python train.py --num_hidden_layers=8 --hidden_size=512 --num_attention_heads=3 --num_key_value_heads=3 --head_dim=128 --intermediate_size=1344 --vocab_size=35369 --hidden_act="swiglu" --norm="rmsnorm" --norm_place="pre" --norm_eps=1e-05 --positions="rope" --rope_theta=10000.0 --rope_fraction=0.5 --qk_norm=true --attn_scale=0.132 --bias="none" --tie_word_embeddings="early" --parallel_block=false --extras=["some layers without attention", "local attention windows", "gated attention", "hashed n-gram embeddings", "weighted sums over earlier layers", "capped logits"] --init="orth" --init_std_qkv=0.0189 --init_std_o=0.00546 --init_std_up=0.0189 --init_std_down=0.00292 --optimizer="muon" --learning_rate=0.00959 --lr_mult_down=2.0 --beta1=0.93 --lr_head=0.0138 --max_grad_norm=1.0 --warmup_steps=0 --schedule="wsd" --decay_fraction=0.665 --decay_shape="cos" --final_lr_fraction=0.02 --batch_tokens=131072 --max_seq_len=4096 --doc_mask=true --train_tokens=955200000 --max_steps=7288 --dataset="wikipedia_en"
Each number is 500 + 50 x the weight over its row's rms, rounded and kept within 0 to 999. Layers, rows and columns count from 0. Numbers have three digits each. The size before them is the row's rms in percent of the matrix's.

# layer 3 attention value, 384x512, rms 0.0687, rows 250-358, columns 384-511
121:558650463529451533499469525494484505487650666472456493444503515385546532457440510447470466483503628496505429517512538429522495551466534525590476517490477432523453473531431501484470531521461448465493518596489511603558548533422451487504527471405547518524512444415453457490453543539573591451445524495448451545503489418545586622487470520461442522525520522426532502465576532493529424469556
112:532470460477453518529472501557555516443513522590435505446545479496539488482427485505512533464513506531587460445461514547500501563474486477512522507559446453334541477503520517532536558500541484492491525420465515529522505458486474466528467535480423536514467521461510623566529475562566580559488485472636408465505454613515425448417394496547424446530514551480557480523566502471452489455571
111:473539529486527443461354505428453372464432508438511498379497531524543467510515449572513507524477556438511523477515496497553418461575453364481540450500487503369473422503549517493530526536520460449469489532527470500484546435375519509534518506520504471551554494463535578524590570464562499435513535445585468478559483520455493532514554503501528610446537541505452529445560473463538442518572
111:361479548579479580413496466532433537530569575465570465435469524591395552467560450576496563549563514502525474512524437536470531484462409490572511450462511572501473493453507556499478495486473487519442468551530415532534474394505483509477522518468480523569498461552466509546551494517516485530547480510552437522410414565497478485540441519410474562502499470416480519576467479534447499502527
107:582469521504538518580531394490542518519578592461460414500456538519509472519521498390545512432483421483438471549413560517547497479519520618476391595482486560424509437436492529570408511447499476533564550470467392476476449487526505479504449514482422605528486433497492398529582520553431538491573479504572466541558498523530532564518519507420466455609527497629443469562493448601533554563497
117:483423524512589443462453516545548439507565466556479423598439441521438477477444503509512522514550466523481448605465571532537486552527451423542529475560450531464519436505521551484426474609464536562416509535494522582466581504455528511519464588550450623499459533521547555574545486477601421491449459455464516388539547486420539494531500481533576517507411484530534448509455462542553422527430
115:528508410438422433553490467523479552529550466481342457449442465547508485431463561545539453452573511507512509599491453405483518498492469510461491533574658469472501453587455422518483454483503471475547457522480513469423526513442537538475480502483533637478591523514438571528533544462524509449477554487614508487487488462532548437487458616511468470435455505516475447466503552546561545423520
090:550486514539579508491585487538520495502597532483541471519511502503645568433557546534500513642532481466503471511512571583441473495480471607587502587464385537511513510572579427444531496468529502444525536492528498482414484490499514513595516550479540451487493548465505466458521538443528478513573448576518515610329376568485444436578477504505535519507424445519548450561532454505467424561497
082:445428515448488545494574548504486478513542457585478540517514486467598575506531433477431515548439562556504580530454478427519528487418560559437390525447376461520437511473485567523484455498437640531563463556497417486459508442498526506455575485553495504523469556466471564471518418436537529449539469429493477410550570548502506558612524529498519488491481553516502484588469466542554432581520
092:495496457495540391612479487545491493548492501574524431549403522565517517457490438510564518444435440547565430514408413463514530453592542533433432432539558505476507612508371565395543528509588588462476522521510528483502487504532487447466549481437539452489554568460447555532467504456441465459466508551573616505528570600514520484471528537523477500477489421559525511480528514516493514457532
082:467561608525499475535438519519549530388587479457470558559357547551465514507477473528541514500589584435502491551472492578519415442478517525607438451436536469376456455488398518420451469488536440500509345440523581489449486399462455497527549470460501578447528513495402563544530513438563465430424547499427433481449565489480422538474507471510546437490443571495527534484511427513514538519410
082:509580560476474488517465512489521572426490565474551400500522439448526397514475444488467399472481456506475508469446445583476502400425529476469472509502479471578499538498518518404528553522451390415546555539463559469504552514469578481418571474391551572575406478590527453509535563531481457473555545617461539439396510483484529426517494471473494541500484449492507422438444485544486484441490
084:426501444522444517516497496512685479548501463505532537488504593477440511560526513561481586540522478403538556543427449581462446505486464511451566522459439473520423574604473515610536577522537501456418400502448529493484435345431437513397496574443617511560494512463489422580427483495520444447500487493518501523408546570446470507429532565509440495419460556527523541437444496504491547500575
086:500506433588543597503511527543494611486530460440442496515476447546441471485641525437507493610492403497462526426409526491433548483492547450457450513553467441549517523484517482507591526515573482515558397458468454500573534367545547570501570504543492566496536582445541499532425515468550586411559432485508422396582447507488550459516556606496568474466526515485520562535525375493564471599539
088:529506517446545546528429416508475440451509499490469476549515406516471520521423557428446482484531542497397459551504506581510564619479405537443559484538495424517544571511509419473508530504494580553402485499475511469499484539485490556457474480588399561513547440506478510467500437517542457542570530427515412420462529547527472533625460484522508517514516465605432374505446506516560598502563
081:485540570417370441525434516528488513572437519574560565472435533463423529528489468428473529503526498561551594616548489503555493512435426550501534473417520421463558528550508484458431493489550674455475512556578446467449439486458524546528490455486516581469561350460552535578426474490559447485428522435510512489474489549543562539402497432513549391526547508515497519532482402532464535472402
083:515454519514449398551541494405466592480459437524430543487484547473455455454527549487547516629443530520566470539518494490503516502478475605577531414499531471436502519514554470534561656517460446421506505485499462411556479530527420485421433434511494461609524482440407481546456449526461514531498472479569535496528602526443591567452522537444500526507541560454510487469520509504473512560497
082:477521527480579439464488510501478483499535434518526498444417632530588624529521520592480589458558489436530486475498541507541500413420432502509489544452551552426373565526456486514606518418483454430483595499480532555456542646475455509510645470567399484495628434436493506481592560506549480652463528491505433415589506507521473486412555519534437538470547470470538551440525551577533467489494
078:512499496403544518472470483511532512456444560542482527542525550521448555521429543537441507519538455462483466417471484481531609595478517547553457603485482450447571554506560517502440549408473485520426456575492526608467537487538520514559504456553497513536534470464576564473521562527494412435533391476500507482515420577544429503471465471479523515560536437563472477549481454443420493529495
084:455447472576506480558525451566490529482467569483560419561512454462554547475460492491432515471548518483515571478551539492480521573559553540527453508555390474418440422499490487433481462486458464492492506592509545421515464446519506489459466565519457568477548560464526502435480495452494505471474559491520422461435421515517460608457534442601492388402474530495567453513571529641481521532461
103:547461482529538460420537542497423551549462539474440583494449448464551509445599471556507464399542612504455482515523514493506556396445511567406483454433471526490454580528488446518491510479534522553442480435521412524575583455499477457481512476454475500444508584514493462601396436551496538522444504450595512621509582557487484530495536483506550542499467580572557586507540509544480453560476
106:480577593499478445504515522505481545574505541553543424503451499501504547548512511473551514547504453411463438487599425528539489463490645485637540449488551643532555546566581525395557629432484476505534540516533592521440515482576477503515582419493511430543493430513550539487506513504582461471497571501510506500493558526488605519465443438541470473501472544446433497506510553499571532496481
090:574483424532505531586551489568502590523549443535554606387497504520436447532484531479548517489550406500531442482457505518530496504572511494442512391306543462552487517473437505478555522492516475534517584491487507408450430463514379412487439494425497589545639469549519468494511476569520539474436508524448527506556505484485537474519494571526545569391476348414418468505537468485510468600460
080:442528393480525536492500543435505456464583454424487578515519568428450539493564467453509470543527552554540461480506468565474445625487524472430525514484475534469426486558543451467495504517538521431389510474479534447429479556573416497537564521393545532423569591429439469453408547486465355551554504472500525433476497566474518497460525556481547391560470561389577490481532541476572455484483
091:497518564489508543482532622512449486480507432516471612503474606487425585468428498501536529514394463559408514417521441515503519489467478546536596453469497504457575388528503436534468487385490530476533489550470398483461437560483467562515556503483552563421505528418493511469555508596514483532517496446463580598489537503540546507439542457466558446498491400452597543501454471497562525440525
089:522504421475541473516470506488538496487494468633508515498504461489555494561501513492563484488495492387512451452421468461477516442505582555493474457570572499484522566532512505459455568454404497449479567518496587495534517424472488559475476503538456531485475499501452437425472455489497546446495473505484448500583538632541505501525501419488349483447507549425519504555476526503511501473546
082:445477535488461581406447458570558539415503445552552533420575529482478565570473495455515585518454486463501468630479436459553455466470545542507517471467482499535566477501438573509494530447423420514530492618552537476485404501462398475478511409533487568555488479506561565520411594477515480516517482516455530467461473411420458509424513466368503538435493461539500495481488431480515491467469
087:506506442545505581519505566501410510564392425446419579444535524504440509430487544526478499446489530496528423480554531464473508421503538474495576602558399540468453490549528586572528461472461511446565553528509411445447491569513395582451569449516516617441515498510460528414548477608511489484562527516559477573553557621490468543473514480546514598421469461436500590453474517568513408552406
090:543451544589521531460600502515478447556444523562456450427515474541511457485519488455519463483549580361461523564442517459535559460489413525499542496568583544447559478456501546526494463525447494501393519447563488519564565472428537484446513450558526397516520420622434421455488467489550592567538572423506477519474559419485509554459467538458531472562576532477484453449406539528523515434404
083:564497559564597614461422571535515495590468407474454554456613466472540471533533538405572454413502429503441483526520505512510430471536494469537552471525605502420501495486439441538618414516538478520624490456518521401490526521622474455529507535520477544459500602483476553584538404532495470508433505472470540549492478471528510520454418558443615444492442506497510548487455488521564449502468
087:528455552549545466552479430524405448500521445555492528544543471574487497533479479475504420482553465502541473501565470533521410552504459495525495489421498535343449547525505381555517510523492457395434485586536486485482425409529573503466475394478450405534491544491482512496539496500543494490393516474507453503444435514534575511440456477520475445555503411408497492472486463563506541523550
098:569465505567537477514438481435558420461511477542550645463446519459546468378455520464492462532501488557455525550529540516486585467502401500455528470542488478566467495527508508507450581507451553505511604491528494502504531652375513518517435531524533550503500536445533540477462423545455612516520554469533513467512498503495498448548503604479497522464574482470478486506518580425428400470488
085:503471495415515513556515505505551499589490519370428509515414470469572487499476541519532508497480479540468457529465588438481579500503466539555522521600537483475459527517447471478488519536530564508420473412448524555547507531479454517469401568511460495443539473514502501481477492473429498592514479462593567555505561472566479473578593559558540534396480492506429599516577523458552417464441
087:559425565518533488483518487522527410505526532580524534511458531436519458457499475495474510457527519521429540478559593514490518504396508447527514505577492538486446391477526432484399577392449557510515491470477474559444543520593441520504493507489503537496456529474560443486539557464499512521397532550455515590505495539497471465453517522513446574431460447449487507515461622516552504462479
082:533566537531414462465524494557535527565518607523566616537531475494602498576439504438520573494495480498479519488450541489568497425438453437575640498501470552439415432471536553503488483464519474552395514531533586591536498510451438516476629519613432551555552461449539473443507399450540524617622467520567546533465531598552477490504518437495509371578481519553511436511532518493575498525541
082:509485497513461588502568530492498413493450487532461519449438504544542476510583462482563535483493508479572526536561525565493431599470412508526419514432377535562463502605432474580489558422558436511439394541561374527476493365450521491552565542420459483532546389542477478495486517509456518513377556584470486547523476511491523529496495503455589572434559536535481410472500511445460571479494
079:512454496471474444562489471474474514596548432486475531475485587504533437470564572567554475474476462522557434460492497560486511559544533533451509477497485543498526424613500534468423528580624395529459440548541594435495534526449503539516473474537523551524521479548531537555559454560569463473412601523460531525471460543464551397376519508532412616489483574472409518442504586504570571541449
079:491496593505511522507536508500468563388515430468642484533438535512489561496463619638547532657437473493469465468465652535427475438550593533442519558464490585509524432534559488526464501483396513499444467546497573495503502539526529492418397523322465512415448516587553433602500475486549462511494522434489526457511483468475520510572536472430512478542551515489489528569464503450479513525480
094:471506435424425568561485559502628528547461556488530454578540493504482569518387467591536374538438506503509537526459471530487477483559501469487511484520606444477486457462528473546515581466491534458553481482548494428458419393426398421423470526439538517394542515436503476527570595467547585521489564493531510465453514470480520533397458489504517471447520541547510394511588462476452538533530
087:503477483516486582476495462479489481467557575564507568492516507483484564488365419462452521475535449621395509561465516468454552605346478620554481433526484532532529580528520505527517474397461418412573484455539444495473555559601454481533526477572538495533508440503546529469550472509550537571427520526425393547473449571530549520514477441548518544537445488577437544455448546454547548460493
103:538540549418450403423501508564484487549465537545425502493514482493575535484551428577632528440439555513464520408480550484502484548494442510485513530462494576565496488481450519524495467483457551474440486518522449505507444455499562514537511578446588597416501347465439514452549495496457420526594427462514531520431520471484423463545480565539544551486477574551512433505450461423495495440541
079:458490542416506543498543544460507569450483496495549517511481501466368498455456398495491513514462495520648467552483474448540487503497495398495550600508469576520447571503423546418520445477364438494483499518569587503530449408498534543501539457535439498486505396475479524503558551485512494515498546447476503560505434460592515497528449485556602465481489531468488487530524520541485519466432
130:518562444448559460503481493519516463471540522473533495451507570463425502479503392502502501499518556497466490613476539544517463526496384543433479467514522458469495528445350442547575443443523451413379476476433486414540443479550486546532505501534423543476479562460448493484432521506497493493516483541559486411476534490425408542623479556447624489516426494626563442474430546527529499497521
089:529531465513401520563460563483536394472503450583501462513577469460512529523441530522502507504510657487548526542454533531499518461596483460498465515495461526536470482435552500477556465445462657545542476366503559505542548494536632549509422459457586371468431499512566438504559554500462418440512508581434532538476550529549516467573497422523488496508569507518590562457620522446439537475537
082:509558596477464514434583489446508461503468564446507420489582581423514442489547494504539568462461506560512554466471525491540499477567565413600512536550527491507574452440536434464520512386393534598576579548523522506458472552478545575554511558430461364465476514507454498509569456418441469487478461438419538514483516485576584420463400427476545538573445495511574491518497537466556423491541
081:443396469500470510497488473392494431419467438505420516488434429472515382467459515584505491404483584475548448462470435480466578584508468515510542438534449512467428569482490465479498518478544508549505560472442504535445398634424601533429428519576532534493477563520552506639516521503531485451553539572492507433464520460484422498405558517504583558465540454522473614483481522582465538484517
082:507488447452538478489527490461473603583587485496428393560452484555469581525568388526456593433545500514512513440481533550469573606391541556553443455600601520523540464446554430549475503519594482506527534478463441512451483433561597453468476588505484491476458514494455475508461564479521511509468532520507557442549568481593481554468554610506485557466437530551461461440564434456497490486508
081:454518479517498383492504488488521519491601503553375484504391558463551499535541530383557559474509507542518494425420478448577479507456472513492497454484583534517551419519375533392492470471598528455586496601476550464482452534488478435445461441453546447541451496415482548494312499483490444418520528507435504400534655493570441420546528484504510433442521564545543447493533507462415543538494
084:530506449533467514542495451491356457511525588482550590480536522527424447531556458502489479449503519455451512553498536479606575414456461514433530587569461481501589507476462436552537447438517506494442485538513688432534533556437565397488576458540473583567464496419458471552489468518491527456456624471417448560403560525542482447482511547533492468468450548470577544484430494475496556356461
094:454400476516490456582469484591430521551625376444615502482454418488447508446577386531485520449561424484426448522495537469496421488566416423546535538594591544518508590381558479545514539490493561534479512464520591532491458451496434449537579501542531412557501471401457608460540397398478529507541460579606435473486457524470456568466536476601469500466502478526440532554482441526617509447460
083:526532541507489410464484506519583521603468531531431394436543494588555449496476421566562509434461485512566484395546467439544586572461428503386484484486450493498437415494397533450421540467539524565539537566537483498474510522455569507517535410426468359438432544497504473555515507454508452498496569509475490483541496463536564481477573514587451471532611548484473499434541477476433572567496
086:477514488485545515531465510491478503516505616440476503451479565438505477485457491443447385514471428457573528522553519576515534467501572574469492416474486550401458476505491459506482573454554493414525479492500495450547560525555474504528498511468488444455453550512518545595440506564536457542420648469491549486515471550502683543524482447476514518449497454533450478505440467480472531522430
092:528506506449510369510485441447482575403505426518450481477440468446504449485459552512450457489513486435516456459546527495483459547544524685477601494528558468529549573556417541549581492404534577539417508546482449483425452454550525631503520455487459462538472516568401489562443387493433513526555450480495471506463368619491555403421524593493540522532473599488452451573487439481468445466528
093:521540547519468570630438580551524502495455445516452577491437510448482515445568472576497453456447579427589567543527538487444450547499481451486455501481487487511406426473490490510491526495544552471492478503500540411517420439463579499530467428457514471503566461420485495488559535487499455385573591460484586454526575487548489469455488412553523502485500542609375481490526483538498578522486
076:599545488411484425471444546524503487450491523433567502480493523422537461604445432479535391475411384612389550524405529524456453478449533447489420483521538553474573477446518529517534463565476525397488536400508498487576520557474480496433448440563538565470460537525575418471540529503396577549421536530462504534452591435449447516490441546399583495511402459470525507424535594548530553502449
089:465505551445526530436481483399443485482531439565455451510528570430536497538515463503545515458474554452529532517504482644426499463479543535522540478397467528472464420495497423470448519526556517543541459468452444519508533591485469441567512467403469424465612471481480490502566512523520523521473537435437495506482479519436528580510483449523432425556432490450641486522493471538573616474453
086:517481520535490462471403489555502469494521472584504468529510547582445493515514501482503552571553528438554472465647424548410436425408433523575542487453559488475488474520422534461491502537467531427477409549497530478526551456448441484416429491527506392526560487583472485461403411546489471471474577464452477449478531573501537490522548502545455504436480468517421459406457508475538478505507
080:454531483462512469531377463471607495534484526544444480420482541402540445409520497456494535450599509484509476508598475445542525530477505497499523477535597490445522516584514554519532500457486508482309530531497488534461472588451488615466488463523495465465506465542556534503546477545541503533482572599460595475494581521440510469488524439468548455522491530526498471400497450515481462436555
083:478443531516452509515433453490443453482467406471521549433557511534493434591485451535486463438526537515465408551581540408523526502467464433599526537477426483571557531513534537512576404463422587516477555476506399528552475500501529558517511516475463399576481440397541454501579461538469611420415375544506507471526415530461408479474527525427470585638559490419469529417515495440551513413512
090:444485512511474475546467513473579519478509534540534497494468556483492435472379545528413571519494488529472435578525418549453569494556569478535507548514578457561571502515459537460560528477515510437446471451591544551529443552575433565565487566396493419424550450413555517555510440481465448434524495487592486533480449571515549556508511443473515503490570538505490492469475543521521482453509
081:540510496597469546475535426509565542418502515560486588379536592450511480524404559479357518484448549544423523564536522499533479446471533526545443445493409454429517510462527559476577411417479480541488513434607485527429510550426461441556510484460504557503469567509609521565461486466501497499469485432480531544462485491510457511467426457521508450456460503474560528596477485530351512518479
085:525547454506433411449527501477522597419504530485547589567520444452511436545497429448546562480534571460446558538485571516474484558558487549514438564523542550471456541529558511433584416522467499518504460434487501550548549535396464427539471579502506529483523590414525601527455457505470518576458506612553491533516479379512486564530474466432540495547411531535537545492531500482458560508385
086:494527486457464578543525544525416571570510494537555549545511524578561592494579508486451455511495489433518560473571533543469528618487473547404524526428533456504533448534562440451552519392480484471524454603531458397489527510462508613446446461624559527559510537451506527441475539489541562643581587603485558454481404429491485497529584457555552502520526530577410440428435510545488528466461
099:445407521507593476374505448434517439444532492624499555545477509517417469424518499463494595546495536544524446495522451539519469517550501396463449503483474494462441472546459579509478479429521542539418544527515498464401528538543496444511503437430568438528470556437471520442563524550445520459495549472481569413468562538521545546405484544449423443490620534514488387496454512523486424520560
095:470473486490517539512508450491487409477503459520488567420497505429474523538511512502487410606511465449536528517499537503458426544489486492578551622438408582358522534520541523576469555445455457471456470544528437552520489536539491475563562548462507525553553538524515527503511508504442534438576557525464554538504470429539529584508389508395523456571572445498480461510499553442514586541447
090:540407488423579473557474506550541473458410533558478538412493568500452453511468430452476438576537591487574591511544499507506513532477414553511513575554492538539522511534495431500492527476515516502409481519446554557528494462487503503448508544496478484490515521549507572510475412472548500484477508430518492548472512578514508541500529484447448507527465492455473523533582512524539566416529
093:492489531494549556510488551481448462510477518491480510502494411529481417475484579535460418464578576485595568497473573496439548505454310458471586543480513508504401489496454528499492528494554436463561497535563520472558588529587547478510474581508513500514531576469519500595537528506478517509502518496394383465539449451645564490469560563483559527485536457431538520436569473487582525486544
074:494512519489611488495418515489543550480476477571444510500360531629506546486514506491513439488521523543557413442506518533467483508468482469562496518529533470496378451481542494508543540486486580554410492476548500572454548501558572522627468498405420480472476486545525440488477545477458468468509479354525463569443499473500492439446492519456459488404572460446448544552470574536451488453534
091:487540428534439435449413504442442477459537424550554561461494564571563462538482540481503464417454552403624368626574418565461480578577577442452443488422459487539453543515576479532523552586538599526470458490487467529473425573477429520507493502480468436531479506437597515555489429557471582364423563468546555405498538384472626486482594562453473521406499504460478490406477525507601534458413
084:564550502565516464469605455423464431441553453526493619530615603532451485464439499459501513483443543590542535547510534460457467536490435461516479580449512427516496476516564566584441438472432567559523650455526519452505478538455423430496469517514447397543492487471446535419452490453527487504487523498485436402534450463484527525433487503500539487495481548490459487532453500440505532458507
092:606636511534545585427560555597430473471453539410418535594562475565504539489471436583470556571400461446523503501507513600542477539468465509507479516510505469431533537519444467429476515429492427469433537506494532504485508495506540514553539437515451545563399503560522597436515505372505547525551581486551566436529536491487453568497469479519487426476451496570460528507502450561420494552473
093:488504519554382517519546482507474533449549504468454543484382553498526525587561546541486463549448476513545549524473462523472503624527452483480516598477503428507440525495434508462468595462469515489475547460545536535449455476432558539529559506547537419501496485511563481504549492378573448585508535518434581595576396535511544519431460397579446461556513535480470517508509454394458628557453
098:571570564592445524436431526475419486487549547512468496462415453458491577490500553538399524485484514549497430530489536430555483505402570502558458409583436528525435579483574504571498499457545556511404553381469425575456580532570536516524544489527528455465466470568548528427515422485529567523422519528459459607536423558421506508435491427428473445551519552477416536550463512519459576466491
081:419479593549441431514493547556584448525520501549509508482571472540505516534441541527499459473550444434362472476523510484484520506481562410446549483563549448555513470425389603476438491471519501444509578475374546448499574494444502420518526645518502437549492503497504559425471479490392556494434486578510521526483564504469473473492527533533509527450450522407492459529570614451476477489488
078:503490571437453460513601526448456417466483542629485503437589486472526495491512465567434513562488450563449533495493499573461453565438458487534462516519548433417556562446473544514534450565588394446480486578482513445498448483559478448381467468520434534513538554457557514578622508482485519529575433493581545600455470417418454530545478503558562558504505474461571413473639507470480478483474
084:518488507487452449454471530485430477527462438551470430578414402456527524541498549502462518437522472539546432573481536526508546449486477591540563476395468564473471573548487529527555526438629491552431402455477435521433469375480495524446451423506555519407506537578570429476580466490545504589514348512536492611501501519493513517488556523513585576599456475521490540436527409488420574478444
094:553559462456504491591466476494460517449463509483582494581457477436394452476465510529530464449441499624427460560444487473454475431443530555477512504544552546525536488537504576430584504502583434377584538454524602460466495534589450520532510412460405407457469465402513513444544466426598551393499472431466504459592452460474456591550529451550528453493530533506409503540499562507492459467413
083:403536478462532550527539561514479497503542480522504561453580512604486533422517484472551462498520428353486515552575468525466476566509523477484490453507509492482432528438501414591482456545529441662493455559442491526496564478584445426478498479423520544425517534493438520533436504632516435487540484491572441408517496430471515529541441584461531455478534468410505454499460574446473491545484
102:553516458541425481485505541439537431475526415458537507531552533497575493477542470537525525546412484503477514483478550490521589519443491464380484547460425480496461509473476489528446483498513478460464508481528590511458496494461558478454554507441483531420485563448502469459447489519559516518493515547428511498510450553512491437476519488456487537581551539437463617457578539507472443494504
078:468479523555469471512532496576457473520578503499572528550502480418531387366483474536509456538480471453462583469533455477458640445524628496404366466507479508551515534462534464547520403594510549508454591547535379488494497543534427452395454544593528529443500473506637491508546433528473462406471491378477438510484460568477494590425465508442493436499455409491479437486551541585499521556493
071:532538444534457479422514510465507618562523431503472460487437534533552517568463459405459604529519552385546543476555452511510401505423529509465462479433488547595545459556503536504528450568580437495497462607585477555574512479485540440437512546528481441504521448605454467526484539439542494464530507602483509504566487514499531532492532506456467522553424547503581403474446492418520502391488
082:511412481605500489579486498449453411494516507496418526440356494499444466526538569462475447407622555562575448512480506453586513440457429570437502459365532456488500493518452595432568570416500494483562562419527581483505475610515546532536515473544559516468514502570513510567522492481464566527527482506532445492512510577512570434510505523500504578422559470443563583427456392484522460448399
077:421410462551466487459539474542507459435426417578537558488547549567488579452511512582558484516437550511574476503504447453441508439591487411478509564528512491546495559548517518466440460425523573424507528488511546448551564448532528497425463477470545501474454477457580584541551419478497528505508507409498491561488469465547570494511543511531527479590536431490547487538448543497473509538471
081:477443443509449498478455538468496453491427491473536509472553507533567546545482482420511614556514457478563585521500435487483572512477467531432485465464496387389538504503554484442478447497485414471529522514511426490454445513598491461553500423451526541479510521540483492437602575529502420493500409464476467514511391519573521573569506442484505468422523487512597421510531498548487483482473
086:522557512583400590584517518458460533562503469395486557505572511564401420407411499597498444450538483557516447518510482498534491542519629457517445469481522458476530437480523554518606462517581461474504546498606602523382502488595502614514557549462512488472459487495543557486417464430569489446519549551553492431474435465499501493463517434593584487529476502406433495570546440519541573580475
081:492491592488504449512465535592510634588507485442444421506468561517555452554559544510543495519511480477527485397466530495504631487467440534564531561530538470492509583419550473523574504547518432570491451500499486637482574522465491500483551437434531564506454476570478447470508602528502615636458477491469467539437501408517438477538446477556486457512483496526559572417597466484521505533407
097:463541507467433495470423620516490514560552536550531541510509462536549455431538529526444475456474373513576476424441478367472395537367591461502462476518391515504518491493476545552442556502496425462512493389470475549548550408458478486482540514600493536482466536431467419561566515523553601450479531575467526549527572537444388595484470534515483569474443435428508619462528549518535488478395
091:608578458606578442467431443419619581508507451458525639513480558584506493516466441538514560499521480426533450499500450469516437408511571524541449451474395515433529551562529462442526484493550482477525556524533561687452552526460518474514491581550460531539478529537519505522515489467535491488517465553420469469463600513479488527533502487433576466461561499506494534551501566450485520541535
101:481494586533421525567525565531487443551502507473497562506515563466523501537585528461480495518473554419527484479548493567520471555566530533586569511396500477600437431475479441496476481502537538470543500470486418518478492439436438573461484550543526475367532429480545454504524573608553423466495548494540582552536564547541528442544453490466464492523472429409500547555556600533432451583491
102:543543538418516512648544528565508471499528545395510486432548542470423533508511506506495560482578507455473483550512543473598437493411543490641552511490499530458599481564440522479477506498536453497511426525411483505420513554470481472637431487442472459458591551456529514504521559472486458579428427494466530581458549546588490468457488421552531438586483510497506542468507493417524518539471
088:515557581526540524457633485419436513480480606540447538512442469445512512484414495534491580501432519515437475538513455473544545469582453481480494504491529407584519537498523549540444512510508532444489533536600463510520513470489502430420413430550501423515571491498590446451519424495480580457532529550593556489587462509483476409531592511462501527543452464511530473521472546465483480472532
086:452600544474481547410466600440549492571489552510508533533476532529412536509583503566480548455346565503535421553457461434463511538521458460525472443501451474513476530522479508500471440582492528524466444463519423451483511513559462493535556485533409564498514461437633544457512598503431515365503633528430536460547491485555536474523562568520568546496455581504475581375485508462563479478570
083:481458529523607488425545524458529597481476559448492490623478474581524445392556532593517494559460465524444449458529471469478509589504518564460522499418587503441398490415426516464535417540599537553601435418327485512602435427493521508525439502496540459491552517520504455553486566497472535459460543474487473539540520556586489647457525478438544534626485499522390507535536542521503546555586
103:472452525481522489426405502415449467475403500503493451552451525492451477508464479489459564486517496498556393612491528574486454526470511539482507463461469494577554598570433599525567416550542491532481465496485517576471541538465549505395436508529695499435485514508462450446520576466470472531534539584467516573522543505531529540438499538496501423475518521400599615444546503514481483570538
074:462471511622507537487466504421455545447448499524582470439535410556447501473498576516462521552597573435507495477515436569463427493412513454540482484434527483491468511507464466507479527464414489528579459492615390575583464466560514470528511466495534579488469504543542489479482487461576495568470573484437549487542494516462574508476484483532435581466517457461488470495430370493539630538459
094:471603531636464597467633521464505449469488538553479424468447536407565533541528485519521540608459539499466522476534425551519442548535579477490469496443561542499517387535529487507494484492429481450600475511515429507471493609480441535511578496515474539466537429541485528412387497505427471482526619483394494499447419411508448531506457596456497451512472475477572507453439508577516551438562
081:429531441552433443508420479537476513525493575531540467549549560568441552599508479585538540547453498508541511524494503495508495526541424522424500474520467515547499471468500527502582533425496463483482472461541523407569439442536599553400420515449449550498514478519565442470580504565478382538551462519590452512532459582465536524566577485514463541516466517478508574568481443407467495523514
084:484557412500530567495462466535456510382574461503540517469531527491462524549515576584544552552522547484574445455501527443414536600571503510520442494446531444437554506529490541453448565555549490552425574461472559536531528604521547497541455399502427573417504486563513427482491504492477462519518450457546472472458531385407523472479476547504544525565587506581501446371452499495532483459581
089:526472463534493521486530539454498523472505425552501462510503483419520485501481547451585485517501535436465536507506558487442484538498557550464574378441508586506487480514487540497502515533494328483461393498509484621549362533576469462587565496423505455451462460541405434554465478476623553443522455488533434523513533434524483446507430539453534501549555498489459501553498409553469477442371
076:444457490476521561552516518452540558505461545437413455546430518379502467558427528536515477494439567535498583526382508551547486565496563475496531518448518569566461502469487413420435531553424561448495451453429496468424529536477496516447462536556548526558477456479561445418527473566496439471537571441468590526514528400525567425515513491538411529519530486641523518520403485475381513563520
094:399511542596523433477452495576486564491492474531493509454561534557524465460504382486479550545625516454505533463461458505536586508525563441442528556587591545437499520465488500530451573466488512465419484481522506504486475553527417505451524424443420500481522541420512581494505471400491498479493522554563498512401577420442497597612478546538450521621504468511493522553427498437523496526587
083:496571493606459367499487469589458508454431517519549655497415466474455555601491508458490423450542462463515465668539433466537513469518465515545523506447520510465528624564451484576515538394519560436435482449579424443538486467495412467493514427512477570476593511467489577552473486504452477489553510567530514607607525545452455542426454547514533503521482447521532534441507486508441505520458
081:546452470498566463349623467422522511475515592545419566542413560485520529393616479495502518571518480430503520499466462440416541532523576479444453495524561451421413495417530509420404463558549514499531521443536483481495529568510514534553517481427566461433565533422525585582484534510439504504454562456546564545573487516564541541468520473400588535457592547553510528428538510466471550502554
083:429394572528551483490519545503487550503485507546515469454456491422498504390460415535554503489505584496442526517418595478528560384555492498539507512467532512563555572524429478507445461419499443444583515492494468485545598505542450585509466515468428566436467541452462464563561565485458426529523507539474466641520496485467544453536531548421580461454507531517524516591387551574507490492437
082:580490501434537535490563560398463473466499503499558499496490464423467605496414483443434425490486440473466508562537591442461505472451514411496486581508341491502454491464549586609474473468433404498441542487485442507535503475591474525619484420465462562514399524515571484504486559467504525529529576535533490546456569427455503470441484455473505444546523484495463469500534454499554496513541
096:514555469507555561497464471548475507575447403406507522481517610565389545501512520492512458463462456497519529557589554531486453516485481527475497509445443552485399423516546444579571536437570489504455498511483463466513544501497433575510479508484507452498492521557511553505459529603581435504464573408596484467516371446496584423531511514504464568540524546497418541350550556467434543474516
078:446516434575460522447409524492556447434524499632508455557447493481574512551501529415495520570485556520512511452457468502563472528504416536521489467352468518477452513497469428460484429488413522450523492443529500528544574489515527412455469524522548591463504366571514487545502443509483485563498487530482458442535442477456513510582561579432506468504479440550510522494370565445458430448390
091:491424436497522507472511533527527501491522554511510415452451584508539546421542464572506445625507508491478449428520475456514558509485593504587496457556475544421458525449518541394465486495489504361513436403547546453516436526509552422472514493482503572507572510469520505486394551431503500401616505484487543429481482499452448553503495482532491447487531463590497469475494510439513512504401
078:578428492588539512402573530466426566510479417579508527638508535640546514498525490457394515575487420589577424545439470443500521369568515506445451484451563441544471479377414560487498465476455511461491545436491540483545521466434530547502511493477515481396527460518470474562547513496434445564439661539495566508600541484511451539452550575531566514479544412485444454555521471497570506379365